Weights of a small GPT-style language model, trained from scratch on English Wikipedia: 2.75M parameters.
Each number is 128 + 32 x the weight over its row's rms, rounded and kept within 0 to 255. Layers, rows and columns count from 0. Numbers have three digits each. The size before them is the row's rms in percent of the matrix's.

# layer 2 MLP up, 320x128, rms 0.183, rows 309-319, columns 0-127
100:132144125145093089083102146159142115080156132122201085076150183102159170101173119100147172087149135162124125131104141157134144156090139104065126164126088110107119145137127149102099162128080142106130143097141168150165105115061116118077123115142119155130125202150086173123086106160134198170099133130181102103144133187117098157149127097108125221146096144085022144083112114119129101088112
096:152169178111191133132189117080123163116130156146138172157075105113163115183149119102178091168143111091127138086136131067083140146112160171161094112121121130124099065084117078086123143154122099104151181132081112122113171118121136081124101157073114148183138060117145105163139035159195171156142123124110159155134151175116077122186144155105126189154118162092140116114106089133120103163141
102:148142109102170074136134150226080148122156081148137116163143123114139077102111141120099128094136108115165148127091095136124141120137126117086065145087096144129109089151127142119126147083109080195090124137039145117147124172088064181153145152209097147133119111085139134137105110167136106118141177120059159069096168175128164097078152173087138118188090081119075128106132098133101121129137
093:081160146116162114099159215160073122060137110149112170171113121114103097130130115185113170114057101139142125093117111125132068080062153177134167143156138133149159125134148130087164139112158148150138086109112144145125187137112154118177172080142110055119098160142074192181134108120091077119139075146147103141174078133153183102063152114070140126098137113145131120149129112160096123088108
087:122166106117103114098117178106141174122103069119125123126107127141165085161126068099140148152096131151104117097149136149133119113075107075183103086182159148101149139128126118121160166124171149094121140130093159135073100210152124180169139164129119090137134032146099142119112127129127156084151153152150148152146167109141106079118170154120140127114157052036130085098193115113222149109164
096:171154135077067092140167112179092147117122131081141167101112067136068148129168152088130092129191040107115144054203157154115134112132105110149128141105113167135161121166128111111151181115083130130088131147138106085134152128116095053158131131157103152153144122157100099098136076101101140078078128161128121105117095130107112116111098182104137143095171105124065182137104102055133103181153
098:165066156141142125154094126082086085109133159077099125150142149106150112157119109174089110106108191145095138133134135097119169120105210137099127117085101067167137097128122141147092109125142112139128153097091108152129194113138135146030101163092094178118092072123132089113079207156135110113105159102099128052178127113125132069158127089122154173124079101117146176157108107153135131173184
092:192164108153149091122100125175176146137109159153140188119114129185152119065109155141128200148117143098180127090127116103150104103126128062216147164060132153111072128129102119108165117116126098099109122136148151132177158139082097146108122065154177139112159097113118130181094102127124118133090107133055123110122155133218102145175121088119101170131155100098077100134188099092141165166129
101:110153132141110134141127121156154092131168100136140083086136164064097138117166111195087076131106085199148157166095112128138090132146079055092154165092138122119120122154189148194140162106107122090116068112188136164102110141137099128154151078139151167164107187161103179166171126210090152157094135120164114104173126105161146109146119129108130133166186110134099094120133119157184175173114
110:148105130206094158151122062167096165108115131092145173185110151163134162160167084130180139136090157131088100163087164081093168122152101139091106087152115132197063106181124141124114104138129112152153139124084127150150125129159155052102086138089158155194122080102110063105091104148070114143092131094165159140124099118127150165162121168144119096119165188161165117162124148085130120169099
103:104146180104114099109082126177123121101089067153092146105100084095119099136149113165152141093083164149111140039137145131169144137126136168100061140170147113148183143180150130103162180132168112113142244148126088158125158113115144150169127156117075181129151124144113179093125092194153105191147082106177154135119124104163144104144127084150070113090127183128133077124133134132139137100113
# layer 2 MLP down (transposed), 320x128, rms 0.177, rows 309-319, columns 0-127
102:154108158170150079171101119064116118143055175204112137137107140173174129159150158127180117132090139087095149177144116145124138149124177147137103163182093153129174101119087117063159171137137135090143193095114088144149150106068161131167096078153137045153109165236104096151104111130124140103073176132179130094134151101120110134139124128133144147109114156132126146140166145174121100119115
095:120164118148127089198127108172127163165124097175099141142109124140118096171174123135121138095109131154137077177098155150103110148111110120125089230103122171112123141111101137071067101109160098143141119174173084070129100090142164129176139153129069085165111104143149096127084130122112126122091089172161090118159138150110114171127100120091098107088150137173047154180183123109207119081097
103:158131166099068101139120103130109140114138062138170133149165074111175111156131158102108217134133134154163169167054100122121165100134136145097052123059157146166102081115109161127169186123104138154090094186097133080117157109135139152147110155141134153140096141071106112096141126139104167110202165132181139099108101188145142129118138127082179077148074158148094096132098079123137154151095
095:094163160136110117136130187178179126100130090118039136147118068170112090157162121113171115106163174099128113149109118102106131107105143124124088164080150180110171115128192122145114118066125149157138106128082121140158126101096149136100134129145140148127110137108063118172145114058103194089151107157097116130120147117077206169092124174138152142107158123118136091164114032154193096150178
089:136182142158097130146127118122106119105176120136130112121136163105147108137140157129038170126069169167134123194105064162153127139164131163158161105155179062180110131155140148125108161116145135114118104098172151073086144125114161096094157126086163115149173170099114098123097143178166112150082107096076115211104173158081210091062134125156168153163118151156140079115121109164146124141108
098:122127110222128101179105156103140142175124093152129122098070131114172124115120177141104132116138102102168070190145143133096158170119159150147096125184086140151086177141140066119093127082108069157151111105121102136104186148135221173150119106182146144068189127068112209123142132138107085108156149122108156133076147083108120131156129086125127111099130160099117128116136111112093102129065
099:123077136158123141133162136086176122189105069168170164184129101143164104102081151092183147144155119094092137161102161145153170129137124122140139114155124129130149177092078135087148167123140157118184149129088156146064103208158055111180136119104110124101122114127118106167132094146062115126135172241125094172095144088110140105093134132169134091103188116124104137103139098123138111104180
093:177155169133135117097070095126149124158111153101186145140102136127118082123136139135134102155130146111213173085090138132091187125202124138146171137088070131135144201131089077170162131088154087155102151145153113132123133220136137131117108130150110192117108131120092104116078122082118087092135148117086080174100120131084109111133128124153087138130182059085151127105117041136112108092093
099:133082139135163104104053152163098120120153146121154140168127152048153063136111090112092102132158123104134155077112077135151142160137148173136138133155100107121128187150162088156218145119114075105140173138150124109154060111125142104125155113099116127175041146110163139144121134158082064153134151096104071155101148135085236089075111126133135168153118135156127127132127160167173112123135
107:124178131127180110155115151126143191130153104082081108182111094082178100102087090101163121149125166182125179146157175170142158099151151185152126105150107148134137114166111126156101083137109114090130186114158106126176128156150088142101146119128136151081191124136128096170085152129069073134118139132141104189175132085066145143160091153114168069102206127095103119131055129164165140130091
104:131168153065101109095156114171178156162135113160132106050091109170164104097167114165116115115101122172137103159115109114184156148052134077101135072059128145131143160097074097176168163177128084112104128162145113120098170122135153089117085175091116102117122117135131152127132140154149191089118131122108151100122179155093104132122115160144114153161096188215120098114192160160174147161111
# layer 2 MLP gate, 320x128, rms 0.177, rows 310-319, columns 0-127
094:101100063114091173133109044087081071057164122090184095111177144153090143124074125163103124124105114170079121112123133154134130110124142083148201163112124111137168189109137135150147123089145130145197103149129109159141131100149152138092178139146131112080156165144060167110099175102142115128121151137182105147113069090147170127126125122172178175131133158149128138182066159136079144104118
104:096185120106131154135155085125137089121160151107125132125135117154123143104132137140143128138117128120125098131177127124209032147049136066113150140116158078063100125156132113114082118127101177123141162121136117157127134133113141161095114078050130151109151100139216136142119163120119140084089113096126104107168132161134092064160079128158140143148204140065118148160183143118173204117063
101:125124103115153146139106135022122130121109107179113192139120112150114116113149143126153091120119064118132131060125136156159111065190158176091113164139127085146191076142111150136133089188160219178120128140089107126130175129143155071089166143118141066131096070114114161109159128109105108075150191145135135103161106163132127070128136166153169123084105121158115181094127155115135087151152
091:115182149135099115108091155137121127134111066157164159108157137145134105111142058110179110129153060114083143158221184152089060112075110052114113151134146148120129154111095150084127154090135174117102140126103155096125107135137068159160169154114145127138094056180122130116131044120144175084120168132137165110113072116113130144103119105177113121066153117119144091143193108076141125133111
099:124152115083155144137100095202068130123138128079105168137133158131059146113159120098116123106112079084123162107069130129068080114151175086081152129099154163092147168202138132112148136099135149129091178141122186154102102081147119104173099086167129143158130110127087092108130058091161145137083178144158140115064135125104151114132164160169125167132106150151102162179155095114161067160192
098:129165128079101120145191134130130124101090162112107103175137122120107086122158098116144135111143110145089171178134093092107099107137181139191107098113128124124036073127145181085173130092121086189138148076113159159158144088119068154146163194098133071147128050103108170170097175144130123100099105094097154140156086148163156147137160094172105150118094128129152130132100141141100155166045
097:129157121162159106113179136191153126176082132100126174126084106148129125147124135107147126147149125099173129093150135067121126134161164086087152125036151134049122209159113125098113142130157150146164116098072209130125176131138164137150118106180193167172126132093113135159115083124149112098106123071112151176119145083167102126167183090124138095064084133123154128182097157126121094127082
091:123153122156161129136129085166154124116183085118097110046109148136118125187111085141112110207155113170102109161128129134135083121127146080136134183133197117125106138105143171175143170070167143139098069125148117161088159148145126119173138097144193145159094143130086148139178099184094117075173114110150140130142155092164095071146108136073055116114127136054124120139160054123126174121143
107:132141133064166078162140131102083152116068142151111090094184093177160170187095153158173110207106078103158144097178117109189097118153114179158109095058127163116160075110134163122096151144092183123158159163159120101146130104109143116118086103122112137166122115077165114106130155138101121160169111107087146122069155099164131087174138144159128126115149124161114158210150113128106194116131
102:141110087122069152112144108103142128193051094082162077134122157076084104150121087102122124120147129160058122102172109130164175106125149108045170123099175117168110148126112090106128109160166133033186105114093097135120164135213190090093163167118125135112153141140129118142105076108136152125100124148157079091123093111122170123136148089120110107136126146121106111185094120125160151143197